{
  "num_hidden_layers": 15,
  "hidden_size": 224,
  "vocab_size": 512,
  "norm": "rmsnorm",
  "rope_fraction": 0.5,
  "qk_norm": false,
  "attn_scale": 0.125,
  "extras": ["an embedding shortcut", "capped logits"],
  "init_std_o": 0.0463,
  "optimizer": "muon_variant",
  "warmup_steps": 200
}
Each number is 500 + 40 x the weight over its row's rms, rounded and kept within 0 to 999. Layers, rows and columns count from 0. Numbers have three digits each. The size before them is the row's rms in percent of the matrix's.

# layer 2 MLP down (transposed), 1344x224, rms 0.043, rows 216-247, columns 0-223
097:521455469533574526480480562459518513434466504484471452550442515509464555492559517522446479443574515491428518513496500529516507484520495421402459503542453537504534414526510477542565492544527479550558519488518548536495540547520485499484531502515441466497518461511460511474448479474434597500496490456501547473462523481505492385569479525502467503460503467446509551450485533518446474502553518485519457484487462433533546522503505470517501531488506540572489492424529414498483512508464486508557502511533484447499512494539519476468581522493547525440427559431461537543438457425527513534511436482574475478367567470461475494457476563539593527592491524494477547500445475527527489530492
097:522494556503502425455420500535511500506507535539567438446515577518517399473561520528436580509440476589488484500489548566493585506429491491535502511484544503527511466543474515528443456529470498523450480514553497479487491444480537433490518424440483511544448470526509478440424519498522548511543512460512504512546495508493566541505539578495562464487480506528579441511524558500470562450450505556446456503470530493548526493523476511563467555537502495513518493467507463503561489559461509543503420479496514542481500512564471516575509514545537471462540504520525580449514512463406516556558493520501481540538612515490503495472515545469423520464449513542504491440412467504409508537520
108:540586572459524499536518467425517471537467529517461502481458505529576481526473440471463519487482548417513500501505436440523528551538486471459467450500470402474491459473555506568525435520517535474486437544473427463466496414535468541536555513361484448481508555472486457472455455538526463450494486485446538484484465542458486518478477545516514532454491448470543451527450471443472478433460443512494536485482476493471520551495496495521533476470573456517505488508484430577559502487526529548437435448490527537492487461533515459510542475525464535414482477487492572423510563487483540508447510485549482505513523502503440524523463497431542503506586435411415493533526540461527464504540
097:485557512462505556495528505555478475506515503520507513509512589493435523546451504555441479480552487490523500517542450456470564404540500531473420527545470476579448473521477470499432507534584488553504525525513530519533547535546492480499448471444465541462555508492520481533550534455423499519389444526504579478485537505468523526534493503502478528451500475409547478437507470494544436370473472518458489593534560562433486446570501473569498487483472547522529580509496492453510473549492523485478486477465574612541453491441473470474510459520459546512507500551447487455496510513463566547534522542556503497561496466520483540467501504504496497558449497487567525505501507494589515495543
102:526538531482538457591510428467531497560493499521495526557578491530532518533506483480462492532515524445467523507490530477636470522481497527480517454593529488441465464443560584485487529544563505517482488547506516468487544524475509527464528473492494544544496567541482499478488519552452456517551502521540439483456459549478498549480494517499525437454487530517516452477448525523547500466485536476495509493452536443486475478499488497420512552561510536477552450555496540487512497477432514633504457551554475425514526466477538511511513475522475509580530555429592421501430451532511440533501481524540496507473490450531522448439474506573531476548433476493553429519443440533547393482519
093:491491505467494534425522526515539518405528549511451482535508453469449553469576470488482424485516532479504512548526541609549489574496489553454515564572597557458524444555485510513523493487479412514573484486532515485496483501539485456530477551517439450469406510467527515493610517522496554549504470563472445495516494489539486445447461538504528406505441472484554518468504524471497476406621452553555493504514502497521477451466454494488453482517476502436473487544485474506498492474421517451544554546569469529510507442508478525473530494509512471462451499496538504538472374510486504480458515475508464456507474468503509515485492553560518482477416547493527510591516470536511531522465
094:562462510516489504492549483475539456503497447503426525524460499474501494502431615513524511469501382529558494568470578490444505482597492504511551427462555545545485531515463502475543482461517528512583484552481420422488464513485511547475550474467498510497507508508543546534503437465492497548484457502492492500528502531502530487435509545515511470516517495482460508519480446484452597517479498377475498502457531442447449523424520511465538533543455506438557426518536476528489581505531485496435505487477465499569455497528459539495481441500473482476448501561495501504531541489554525543453480381488487486528507546495428485484367435531518481526481507505511574453507497455487577533506
102:510547497528483461508496483499486432563476490573513484496473470516500484544500461476543565592545483515478450437457482512546440488493493505510529503568493469590516487542442478425485459490499534412418500567469486525478474494423486520509451531500426547526529520447467510522495529508489486483448470556553501469567507404507491444467547498489494470513602515555447576540490480498506434511521516511490500509441427480480555541541433557450438492460529410477574509579423512471510538514524453512531468435547444429486506568482445485508479519529535494480521415547532445467442439497508469494457512456505484466525496458513504537515483521480475495540517485533492442430522640519499517522500
106:561514512446429599510492448483503472509462494493473472468518509466481472498499514523530499419465573494525532510478560554488470518569423546543518476454553471527544576511532530559467536503545616496465554527574536467492503504540510561584578539450494537503536449477517519564543502446530433433513502537498527554506515551532525536536480456494566487497584468526492469441529514449480552525441502426492455509513510578507526469498485473575494496507544458485575531506493492509442455458513537514502528509459451440567462489554474571504463531504481519466474508499510487406479508468468510565500492584489482491569463488475450471548503456472546484544478465552495473542508435432464556539593
099:491542516562540446496531448411532541443498521507577538532535430487456463494478453560468490478466464499503519470533493493508493548465474529588503454578586570536460432531515522465483497494474493528490524528463533516461520516512494484480405503487468496459491428503519481530537522513534486529550506416478578435495530536497504482492428461562558489531507541506459587479462474509494517498449479561488494511388501518538448512462492436612475499451440471451521574536501496504479532531431480490473549464561510490460507430548463605449507462446467538500472546446537487444529453530463520522486448498479520486503476507534471506495504425556426570474496526482433473457549528513532557514578
101:553507534483519515452489506456463469548492518544462480462461556508473527492467513431461550517574488470500531557499531521500539490442440464467514505456522480531535474480536543524507548454539465545497490486479449501485455476494453507466561493451441444480539482537479456511470482518531546412474522533521503484553537437415484466506574508547570541474450442488530515566544516460533491531468557455487511519457446619497507512424450557527522462475534513527539424447503429516499417446500522596480523460589522550488478498522520479468533479440554468588548581495443486457566494428468555516529452485497470504461514430560500494547488571454538519523564471496487517446487518502488444562573
096:489481436495453474458488513501470555508476492403458569413514500571459525498567456512530530372492510472474459472524472494476478516536539509494455476557511508466573472512520536482565516487534497525491511472518526485485450522610472533504497517524560501450512523462563443418520518454464434432413474529484534506586476532548483551495493493479513542493476467514471474483476448490490483473524495486534399498534549514453534495469524536536451472486478444499458492516488518531467522405502430443408508569493501453542529487452473537475464514465505466457506455420504557520510477523510495488464505546473567508543415511559515527432515520440468510551470492469503422537609555466539424485444
099:559454507522494451458501462509507482492490432468555500537461470479488459535433551447521476531544507476445467470591526529442482534500539444498490462440522474481493530454555479491528534546473507519505451466472494566517472553514484454471519512550494518439470496567511510447460499403446530450538420465492471443451512449528467524438464440465478511435497480439508540498508439454565536499575460491515513649506552565467473479455433432519510497553509540472437496482498472488502438531488444470502439438517479516503517547469521500461543537518519509501494546499542524502492442549574484483446562566522527520468483455542552477494444569476505461559483494615536437567455466530494494442460
099:446547517457558506506445468501459488473539495465518541547480574517501503502439456439458520507426479477430554462547568512528574557434483485496516543567492559504483507532521463409511477460532519525434500555546470519499489483524424500477432485544517491486480447518513443534467476498498530472559417534500424459447487443455439416447456471515487498455465484511492566463469530490514416536502511500505398469499459547559527499575510476513472465480436514477468487517512469461503504434453566482505523569522455452435502495571523529505482633515517489515472510436531527456535565486530495515475522532478533570522476421488438497527494485567532577507508520459487491533528545489489598499508
100:472514509511433507449473411554492472466530485495461514450503525470460498518443472515482461443565474505437474488531509611470492491491477476514592510496513536484578507492523476517470553445463432502524532428490442491492456538484483484450556488460503518494566517497530504483531554501556587481535476539499476548509511463550459455528512574514513495544461445509464524470565560518463501503475515468493422483378531491502525543422447590538509560423467530552458577471550444533530492333476463436481506533522528554495488470560534489457494487504500515535572484513483466470545467460458548465535470503507525516473508451513515513486527455447445482515498508536501477403471500557444465522476
100:508482565579449500541457457461493512433520543500508453479530518476546473502483463449481453561518569524487547451579449520585518491447387493498467462482499539484548494480487458500505495464500530461446536513538509481542547526515479515454462476551519504495573437565469457493506507479531491492487514540506516516464521489466428496533473557503460491473578509565465581540520473617505549538539480541503509480492436488498497519453513459539460450517474490521564536520544537461491477563400497515491523438484524480471547541545543475569515542491501545431558455477474485512544440441524477457509511477433533563572409532507512505515389572499519455469590539552499543552495513499473473560555
103:547523528491513540472454536514576487408486436513543514463500553450580446453480441532505481458507564490541476515508499469485491528463470538477549476554591520553469503540521441516478476459469526491530421469456596572468483509493509515491527495504504456471485521444492453461528416515511478490584491494501526529570514413480461489545395455534526521537550423404505520602487392458486504554478488465578491503485424485450522442525541541485460502536536452529444465502516493544494502492538532561531463560525484459453465518529482522448512507464506482477507476481491462492437461495510497453517504458558468508565489550477416557538557479537520522441457478518496410531512511458558498493527
101:512563538424606511510467495528559598486518480509447541438488442506496474535480461551513494464537495502426547523468460499499541469551500518398581528509537466532493470500508506466501453512461559468539462455522562543495456522481502533576564473470492554555513530427358502583493486485504550501496514418501477502516452541527497488526481546522457490473467567487522524481494484562468524489528522512480467560532550547543509524480558545536531542486495469496468526493502540487540547474498493573563476550517506526520468490535483488520526504511448549507509545543580512475541494491525529579531560530542596518609545545506454448484583417567484521515512514539540493433524489515515513506574
104:454514559490545505489550509492535439479561478473485431555508568498488447436493486481538456505498579492488471517451440444472433503506543550451487525523477525490432545490490499497454459546484535445551447495504525437474475487511495547566506518493472406549529523487530476455476517411466533495497439470436456546463469515475495488537523473505538571481526516463502501465445531509465487542531476520505409573518482440557450486502465483491442526422507427533458538490471552552482494479505543529514471463458570525536472484514505457431494515507500455515513547558460525534502465482517468554497453503537482459480527534469489479450535421610534537443450526613497385582604506467527475548501
100:483468497483465511520551500459528517597500562535482507523540469547511475458483440403563517430553549480535511469478531538546470479491462475396551442460539464436485481534470498486450500527552484566519532498495537517441497509527499489535519473430448569549504460487470546512504559531459503524428529578465577451538522547508443451424496506486543563583443426485491531463523474528468538457468448513515547463442465514519512539491544521517519503423475486501487523467507501506500559484435517483495444495483503547433415527551616531495478509550440456508538453538517412538536488464538557509461461480434567480420489453488504458519469473498489441481480496480492559528493466534481428552499
096:475476439560461465530490478455558559522531460403526400554505514505470500499435413488544517515409519474444431407484511463491388540445484453536491537522530541496535537522542530468582565468496482517524508520545556492544487549499477506457488495435515412504570441510507456452472592457526512549527472549554506532522445546473483521478510562513512498470510496472498446496507502405585548502546520454378506497491441464511455483513515556496494492502459485492554460528457473624537507450538471502496475502503497551517453517479540535503456483514472522493507496461481509562475429524499494569532503447530486545488527500471496534530524490553562506469487498569543488465466466501485425498499
101:481549492604446478461489468517553483496531568534528512491484539496481492590488482476482479506482471494495428480435549494537445535510430454456473492510427472455538534548511492503493441447451560489510490519501524506546474446403551449464500483484557566507496527550424511473477552566497545558497467527480470510485417494512465504551449454534498463542532483537540497546574524489481394525531541499491498464491513450434527519511492519535526531548504546488438480530514454427527554501481510435531579480444502495480510466518543490458526573396519511488561499509510496536481442474540537437500482501492464556434499504485602483469486605511515445448566468528513481406511558507490460588499
107:517581482569487505466511535497550450504529491531427482481453541496502601501519469476490480403427536523470514526453544486493530518488416458497520528533505558449466523541477560543502505508513434534457490566502459521474513501498517496431515492552489511465443477492429495441422476539459544525476549447531457471449565526379466510520516490532462524523525549512489437545525482531532533493450546539474377535442494505462528444473414510549466530456508523532495471476526485503468553538537534519415490538481477548481476518513492554509485562499512553531490574556493454581480504440557458511558541494519449515502501423519510524478494554478479600466516481523482510476546476447439455418448
097:513457536570478456441461566475479530454535507574436454532439501501485564559521541477466499503534504444470410467548448483532471587456486514462577534476439450489549540483562550516549493508463537560478471483490524519414459567531415522447520452481447473514529511508570506493429531511462572483508488508519512529477494538527512518464443555512488508486485570514490436423491506468476534551530525533473533435513533551483478502473528483577499523468524567481581464500505451509490536431528477477559475526531469536506576515507519513500509499519523460508459537435544433465447429456559618518525406587534454475481505477450489525483486550509534525469533492455447517570503551484510494497480
109:468501519460524469521471521510517565484548489570572493499469511474529536481473435462525502442530530455536513484547557468444475567465522447492525513570479440520489523526478505524565496465492501549526503444490470502540501459539415517449524537486539443531577459517518460532486555532543460485458536410599498515440467473509490581488491540490524478522433537480529557459444520496551518542441531460563544495492453480596495502469477485477497466512566563551473568489524534492476481526491505498572522503558506399512415505595519457485502516433496556432478554438422486507477488505402520568581544480498472498488457521535467453482503456477507432537431498531442456522484456495540493461456
099:436558421539471524518494493492483528452436480499497478530436504444494520516499427484424467568538529460506477480508493525494493481468467532484575482448533369485556441512517490529499539570524483511505482549482459511544577464494523448521513594485479539553506387475545539466495548459486573478479452497581485508518575509501506482535514457480556519443516424475482441478491552436528469486476468471516513534418591492511548535524478458483500466498464489595490459546447493518485545497450539485473535513518485409497439476476562493534520539466529478524526570540494502411491498513518465518520537499499496540489458482512434527541459422566534562452511600554512527469505534449484461476458
101:537513416509487485460480486507527490453456470499487450472544522444450473467456516509524447440513532480408568529584511522460555475546496523466446532551475429508445530410512511469548465548464479478457548439485419551469473422540502550477536595507494529448559582485465473533435519476507532510504476520527492555514548507534525474540466510510486563466527450526555479484471492492449416508479481499477497424543470506531549475552452548492468459507508461480466496518508443440527524454414525492474542508502491509475468521534527504486460535466478508518489548515517472528472422438412458459443472493517550530474481528511528529528446514431470527424573454492437421579572517441574544477479
089:463481459454590489527492552553491443587470457488485517546410492531518449490452490480481546481539511476456505452562491450454527524516498456587597528484523489552515443466529516506492473437433534471452455591548474500431487424536469537447551462509528438509512558491500433440478489462465524565554532527425526472486540521477507603446487539584466560506513509458508471510501520481545555530506519483447453465464508436560475515493504478481520487543510565489477538554521488514537482462479532500457518525529572479440561479516485501507508524533540485527512463462552472465490508464554445548562473535546407498455603562547473520475511439459540568491525500506495517531502503501546430536539
102:491426521515499413484510494476463468490563497444448503497512556487494473539471494522473517502482544510497487541588499532433496450443456474434477587527503513497463585422390526464524514550558490516443526424497528477489450495524541500482575523543470502421535498496554535500536431487482490476458569489577549519512472492481511498502565577545506446500461491533478506588556559412429501494461460523476540488475484490479539538554538493471467465540507486441459477503489576582476516486508526469492460468476526508413505447503468463400581539495501505546562528589497464494476540437520538514517537498507497505492422528526472491459462492496537551546492473452550481490471422542459452528556
099:496419436545531475575468549555532476507465441565460477497553477531566478537483459489417488514473560394452473514504455505434533503559509405506437567497442509567575434574545502471465493514452495484434440426451546505526464501485507501506532473466592527515511543530600505441529483495469516450501481481458486461426527494461519527525469498480536527513560529520515494595494510497565471482491540551532511453482432502544568518518510511480490440498478497440530486482534493504456585513492536550554541464496458482484519490501500497508457484510467498441604474544477501551528526512444511507570548466523569454501548524537494462547495531478522530463500462440462456495474535493562523416483
100:534515512524544546474557492467558517507394515536541524456466542476460533438485465565465421525472482445581604513516459547501496490504523533487476479537495531566507502488469555419480521527457493507488561464489451432524492457491535487493508552547578516464492544490514580465538471427500419413490456498492509475489486515521480491478496528502472468426479532551550456494486496509529595482630520562531582485464550495539486511535479496497441482527478555498522503557440487453510478482505524531547381519483539481490469468540559522529523517524469572460419544532430546470451588479533548543501518492544522558543506472470457491501430449497483478506526449510520476491497551518523439548510
101:456524535483475456405510502538481524463467538507523490547520489470498420487524505535530511504484486565448461505514470503478474552495485458457475463513511472460498467530567525501565521454466502506511429418497547499536437435558485475512468485454520445469572499529556511440543479512534549504523484495476470475500469534531579539486545501480433484515444495555534483450434492430489580487502569474529512530471487472456560565532487458503445473483365474585538527483511437520469555494488547454581537472504490490511487508488508448453500511457423453511508531481478514504465509555532440432571461521482523500469517489514514610587491532493543499446467464430481553517515537487416583603447
# layer 2 MLP up, 1344x224, rms 0.121, rows 217-247, columns 0-223
093:501515516495495558502463485496501506495473515524534535487431480524493511496549467515482538454452490470447424515501489452502473505506509502451442522483428486479469515463547481489500533542431459507501521603579529519499523436546515451468515502570482498558490542558500534537481544547504410541502473554435464478562545437477514559494473453450500573504447563462468485488502488507430452464413521563446504535524460532506526552445543526453467482476427429539546540465457455575449555555497524481428522402480482484447439580451553541487545571530527513413570512515490527550527506535503501476456435446484554459505472591537551525517528490507556495512539519533464476469480491526444571504524
112:539500423549500479521513454504518515491453477481581435486565510511504494542553501532490489406442491545480489445513534476434472493525534523539565482498496483499533499515517445514464509423552531502526448499477508479489496476403519501518544506492498548476444468544501479546518435503540479546477501524503510481507599545462547438450464514550492545552512552531475519512448536517526453533503481583546488504460522495613398506456489488473536475620471516528537470480458503463544494454484456478499546454528536556491373492508493523498500496417455477443568461521546498513515491445480474545552521533476448441474462466544419498527484523458443515493469514588489571439475491479511488409588
104:498544559450504454452469512502448461559455496638544509537512571571522524554504450515485512511566462520509455502508497475412475492472506540453454485516488519563470409510480498509517426541551454557564465518471442510548567431498507526505453543536501497497528449540447550505512493534480469553497473496455564516460513503519515458502490444531490432437465435465461545578555525505515513502486485451445572443555516543434560517558461483517451505478443454570461577484568490493516479452487562476500459521497530529522423513481416492530553466576535516462486504434488446485500520494463577507530513571502591543488472502526439496458496552502487515464454470477464558471491522515518518524538
101:468536486537469485510474520452532514466554543469461471579507461534427528467461588459539533532512526428544503429470488546413494519522513450551427504493480508503475476479461485496516506486480481506482512470492452475441538509561471516514503490460544566518482501477515516496562495523544543451452434512455456484500526534492465475448540483524554546475501496480499604499439516569497498534567587536531506509481579474418517427561511478484479561495538503470437508506553493450475521519490563426445492550506492408506512420488495540546582508440543457477480517478540638560479557447507502468520488493490484534524464501523489476535497501540546500365452560487462416488466545544495499483532
093:511447456486516447473468459493552531515519475508551432568433476516510442543457472498452505516495477459413563524475470442434492526515468454513460456480531479460483490416533473449576531563478475519483509491483454500543511494519489479509467526451560476502541506491537534485439491434501514505496491509454447572493523428448496542513493400536467501482528522500441488545500450500504519531511474509549464471421513497514570534450465582421540516429535583488529554472499519430538467519489449460484563457456561575497512517499455552535516557484568513542578553442526499529513585486456461538463476624489510589460487481532472427485516472551481573485455490517507436517475522502513547520544
091:512538502570485502504483539520471476501479465557524542469502463499515546468528437483518495493543616498465563456489534501535534484500487577480470494491494559460468527462513485524397515493517551427433490481558573491519493486530465566482540443460513442520494496493488515435514537483513422514437529464570492472447533475460499512548562493504500433511497594448628516470509485478474512471480526506518550464541466509531544498434543538521427429494535503449519531520472446510577483546509546528518464452510499515542559499487420438582557490474423489543501534451516509425496531477432501549619516436504518534507480460533487567482565468483521492536420510499504479524513544490488445526417
105:447465467529537557397513519474500542544484479496524565439538558489480480533492550470455478462456494535592497541415484513474457474471488445486488436498489507520446416532475549541487479522437501501471480474519494491501473559442530515538440432551518464489493498550566477495440500565566472486510464518508544519515406500545544537543517544389466510565503496510590497521504574516505500553494539505471547521492532503447523536543483455535537507474402456511444461477486534544506509482506462470523537562569489599509485513543521482515460472485505520517444510505547528430500474509530515519576536559551443530495546465473520503491503505523543510467475486542477510575497429636516512408550
109:492505555474490541525499503538496423533576438530521528550443525546512548490521488493540522497512519488455475525440518441446417479540458434527482486541466468518489513453488526559512544500423466448461418444489521520571429486513507512548527556566437420444422506503508516510479499509542447487518528486482545454482537438542469484474486491476532472443478511518512560439515490465493581545557532473531460597526456438492555450476556497511486472527462486541449438536495530573432477452432499584498512479481499557500550546437535497446504445482512539555490517509502526504487490467473510509460506470465519450520471551471598481489482474491409408458469591519485558507430455507458501464446
108:556453529598531501537464481461517494516506482445497488446473507455541411525503476541497484497506483519551492458443495480504466556538449515584505496523473502471482540570529512575518546427555481524576426490493469454474518524461519499487475475528558517484500506507500446539487472471479519441415489512506574561506556539469453503496438562491455456545472440509576538493464447436585536508473477419468441527548472501512498493454500507488542494523495500518519427512533523530482478452496505505529503524449439516538552567528499542518562569499433492518598434553457520500476545475520502470523569521496505511534454474515499484433554557516396628506480483481513559497511518455425506595463
107:479566510472534536520534485469520535477544508519468488513555553473467533493509565510510450499490553467474488528491478534506448544519512496536564590530432542518517495526507500557501501469466500518515507456469521473503533484550558454554398463436640497412510452497466501421497545561547505451516509522425438525488542495500499483496571454445523477529477561495455498538512510522561567497464504500484526510595557468573499455490536482539507560497505417524447479532540520535450546554451464510440486537468577450466478518524503494478470574523410525417490442527532508486465526468527522544533522418557474510526559509503492432545544439484548526505509503547590482481576470480568494508466
100:536451440501532494519480515489521524436518475469590482479544531543436508463536510576479515511495515562564484509518495496497524478476528523514518498475495587562480511536426453450509526550513495451570543491480530454559582484475461568561476501450537473547536640587506460475474419522483496529551476527518601514492445439500529519541494468461520544494588505475507521472472468515554463442503452533506499482591475528516538467448492445544526479479487633502475479536486631539521505478501524491523427505479464577481483537468495448463526483522491534475485551454534530514528529533469566478447510498527459498532503498517508496569511517530484520497571510471505504517563500552458590492562
097:542557483515439529519546600482431523523366522492491480513517421530456495579454451497557551524489475570499553424505518441572449456456476509500538472492506585457510480529486522458506471482533503493526527511474537527523512520570476519530483595476611550548434448509509435489505493558421447466456524494462515492511500491481563527510485489506504539465482503528488522451550493531508444431480583493543489479480535515559519511486473480517452452467515413444494521545469465479508517497423476480518503528527496505579499554446534556506485538465517446480485470467380522544504503439402494543454496571484406534514479551458491529465524520477501492512531443529471522518485524475496547480471
107:503512464525469464505452528481419529523452496497548516510509414443485555541541529456493469541476586454461455528550493504463488456542547489466522472519497495527438511459515464513483518445449489456530365455533447527545481513474448563506582472507461446439522510446425495545570526456461480441483572474527544476562512480533564389485517508415556488498482385469490452511530504510498521501502505476490503492498555493497542471522522486553543449499511456440509498527490523507499588478535491553491493561448514537555534466494483417428555528439500480476496511527506465463491486498482471508444479437491459504543500538433555471483437429461433467525505533527477493441490506622504472537505
100:570457478460490473536494444389499476458452473505543486489441509491510524496501536466507482495486478525439457503553568464601553480531521491534449483549596443519550450566519504459476548553541543472461399506565533486488495521592516479592488510523560519502516533475500490557437445523439514496444504580504384464513535525428514504486501486496491552451499442510476461510499466432497525508521527585488550446583452459502523475433489462534491462444450494487510448450459467480526544514489539569452491438498455494501404474467513525506521536496534446451458530550497481524522549483438491493567495592472485505484470528493474432488486509455522493469496492530443466564464499505515538538523
103:487521456460541428489499508485472503483475528476502449566461502486465528481462516592528559541423505477559483477472532457453545505470542501533529500513456568480489462562475501492459522543540502486460419501458520524458531512517529593450535504461554487479447421458547509530523457494430469503512534497554477451571516464454563550487480470496550457481450571438582473432432491560522493481511555451450416506496465466493479545456466518561500567404411586481434484451459468470502472498565473506569510497536511567539448432530464504493507459522471505493489508484462568517457561466460487481549516557523524434532544469484520508438465478530495519530499473535512488486529453501546525402437
103:480474522512506459390547533437490438516525498503528492485501493453454513452438511510533552523519596480473501500512482517520530485569456563553482502482503464426494485555447568534536545531596470465531524402525526516367505457457444494438492447539516463568431488444501491444458500532543447488558504519488534459533419450512560556610522535530480519545474538453525567522491498529464528465402479531545493502462484523505475535532487488500547489477514491502500497518479468471461440543502557450540489427443419476457499489507562559447452463479555536505537576456521524490559499515496499498462477512573583512501460483472500528540465484529505487466517514436569503541527494514522479524460
102:515518515549478534489466518442496492425519527474446550553447507547523573460543581488503412552493535501480493498497542456487488467506566492509460550518461512531510549480507482501478504515547505532494514497501463463439497580429512482433526559483441440570501496459483495403491445512494473505494495549521431520467553519568483541475493528517520460530456517498436532530577506480468511524457463490482494523495535531429487521488402486454560419520503406496539498549527395494462520545484484468500542501504577497525492524480518523478453527477584582463473466505459570523518530525494469484534418478498407479472457467398505511482464538433486499447522479547445456517505517419514502373514
114:458521453486498455539463524512498516476484434528505511439571494471485509461544410472490542495562421450432474523474560520531424483464458586488550511539536514510439495484484544460527547522562394432509458451515454482457489473510544521424513506487463477437521489533489494574536524540524447557420457507493571459473519504537593528564500528492481471487479470498520429422447473523553521461494480479564507503486581461545497509532506468436471537516517512432547457553512530469485510509535491471480517521520527568504420546454510511537483507453504459492564453518539522499536475485532445525491454485447513523504432500491467481451497483488493461479493531538509630531479431573528609524554
096:583513525465533520409482467410572520565517498417538496547504477442512484535532552579475514568502448540523495540555597475539513469500509420537407512512566546493489508506471505544541511508468484599454456523466503481509506464398475562506575469523482497534474547529545443548602490471482449503535506482479427429473507520507459424550583442455490518533408450538584505487476501504517496506505460482517518476506524452495497540547453510502490526564512517523487549539526478534574558489505478492455527537554484480495542524528475482445537494536531463530558558477508523480506439415474484467519473494500512478521524525469486569470449447536471515534484565536499435516442474513470506467477
093:531485445505475538528513496523454429463445474557418564434540540511516513493490527551494466444538465469526567511493468520424579475457538527452426473462545454514475483500506480485532469499525491459487491487484492544519471496515494486498502497514474525414455572472559604547475517582522485476474476478492466457534523472468538444495525509410439473553491465465507435538541503519411475532464470506565472478555489482485487542464528498553504482529476468508532441474495549466440509538478489591507549502486546405582568450557558473558470383483550553449498487470529490462499514498457478546529470530447506480473511479572466417467502472394450450566489492526486518494467505470499428485481
103:460534458544514480462497529482520470506476466514534483517534488519501582518533465550558432485476504469507456554609504539527549473607512467596511493505472493521509497517488559458456512536500554511519408506480510498538524475463527475517499490501511458542493543587481479489466503533528544474449429443510463456545483492512471434501530612540519522439561438476555566550542511501469514504477432490472544545504456510598477514539480543481534475526516487553466490543509499455444521486459529512568509518520550474463540452507403542552498483543479499555420559527459554532549455477593557519517489497470555520496506586551490500483549486471554536536473489549482477629560497487547545499548
102:487506505459526502434440506597439551510488539514481480429427479460552523532521433485524439462479517514506536465538480477546487466497497515495421526484500463537522541485510523424426522465463539502472476506509474464572586508478484523547564539427612513479589480478502496494477508611552537481491524535452527431490523505479523437487502474467583523483478524469492494488485494471519509452458497524448502479566551499589552554494563571564507498568510564492469492456511469500525442485503505469522584512493541497483511534500432558503492434522420479534468580499477508441575509570435484562484484462496522478496425551505442473465499441488546463501531559484485446514460475560545448512529
100:533522516531534494492550520474422451545519484474531542560470520454518471494564515437510513513487494503414455516522477510510543403492452526492559520454479494513468538457444428460429528428455548539574494482503521484544526403499499572530502546490519505535430537454537438532509492601587451563493506559525540507499408496434482501519550440448545472471542511467462558471488475501539552438488510551455515449483453511498533522559478492515550489489475545502471479539495524481513562484509591546462458473444472484516517436501557437491496546538544442504485433476452405505469494510526469435545450477501487459490480542522452507472552476462528463508521466518528422487403498460520550447542
101:547533476505493474449402525467466521451544494540477496543587470554507492448519609453449539449523476570536484552492509548568499468509493550523495461506482515489498461513484606474489468501652499442552437500535529492460484550505573464533491483464505415548493494481510569470541418518522500552458457523497479529448496514446541513512465483535519501514538536513540508548549469532487500502521470561470390519529503460497575509506538472474544505505520523567526462553499474526517460554535483458425522544484471538575584485421538450515476439541567516542506491536513511505511501503459498484524531443511493537534474539486484549476449534478463536481458480507545518573560465507516402459551
097:495486515566474466465467493549446475482458491440431525497471517446544512475574522470530498450483459430485529496418454446400467536477494589485468537524513530480450498514473493563570455445542489488435478439550498459468479478494475562411522562512456486468505524477471489529549464500480460535443565523549462496515498483558520537523453543443525520543538479478504499439495549458488485430573477511524502508584411452532474467436542498526441539545505478455453537498479538480443483449546473461512523475410415546540488525452440490433512558504450479489574514516488500490443520489426568488489445557464531458522482471513457507514503487541544442519593472459482533541444517480550549488483
096:447486507491496534586515517456513505468537561471503462513504528546473526544515511439519501453465428527486513455479503509439526468396524533485500515474571418461445454547468584517546498518518452453502535505468415582500506529549506509581494442575509496515424472500516469518488447530540551520505512458512536483536477532455510467489500489481547463565526556486500542441505566551518490464521515551514453496437490450497476497413492498443518488423503496479478553469530506594508587481525468534507472494484508535503557439571427481496492561472534487506496517537539489482550527500522464510476470531439585526548514465561538557498468544594441530560487524530525583589576492430531549471477
095:485478509536434511461400526434540574506493539549512483491557445571483449519457433479526457477523501472513489527511518493535448530536543512506458480458458488580600522506524550511530533484503487468461535431519481457449489551452558521492501525501424486486511594552511551497517436476459586478444458472524578542533542566569451480530495484524489520457508492513510534509500518465460592528493496542576439480532509510450521483477471474570488491561486529504434466488490511474538479515487472431518475501456581497510472547489526499475479483502532483422493514527468550425509441495501441547591459508511492498436498514520429484502561529470503374528519482499493566547533429558570547458553
100:545557493509441491457426469480488466491551589536553541538552465506486476433531505478497549553460527488473555477485534606455531493528538502535518521526467508468490389549518470488470509494483509470482478432543533535487453572499503466475483523551520426536441525518536507548409552497585528477489425525506515535507541485581577488529556517438572491514543473565508530550536456483472468514514460532480495517498512474482493536508482519528510497456590521475540526529485512444495491577551506493530401500508505530532527548450452545419452526526508483498471489474490492432467432457528459499527506501511533441439465572515502518535488462518552540537498536595560477459481488422533557602443
094:565519443461593450500562477465451516464502499460453495608537519461500534546565471532574455477514421542483487487499413546504487487503501514480485507522532476485497523480463469570493521497479435473604524455503490551461487515535505503484558549444452457495462489456540457531542499629517495565491520513453517458500584448541469524463513502437511547543439434470520485531550454497574531492455551435557489524529466501432448546536510488504596472452485571480471476564446479459429538526485548512471551439502496465445574542420512571469497536501471442498538539545436453462481480492468512502494467479553433480476495499492489522502454500441515491485553511564466505497505530511527521477537
102:500509551509522516462561481482520478530504468471503574542501504525494466483501540543466507542531521483464441467471516510525490509438462443430427496491446556519410474492457526442480505445543516542483485548511468468570537483519568546541503480453441512491526453445510528531520512471428471499513509482441477453513578472433532467493529459438502502558535458574439497449549560445511437448493452611467474517534487539518505414495542448494503463536508486519436480455542525510477508523525510513477515523443435532482553525454536439425512544465578582531470409475484415483471463438557570528491572475484597531548502549480489486522426495516512528534438528556506540483508496511528558465549
100:486531532509512528460537483459487489455530527521511466478535502549482499462519455537493509484490545457510472426514433450480542536461545511446500542557487439510432480559523458536519532525465459511576479614456527496422508529482492502470577530503520477541391437500470497477442500443469527552586482450523553527474515435502517460484560489534507504493445503506524573512487531483543576466482551455503466479468556451444528512546567525537599424505527493515453492538493520444568505501486549477535480496462476481520453436447549521480406523481459590526489483454562529444442521525461549398440517506527420510469478470530490480509486594536542510506507528532532495428439479496469479519544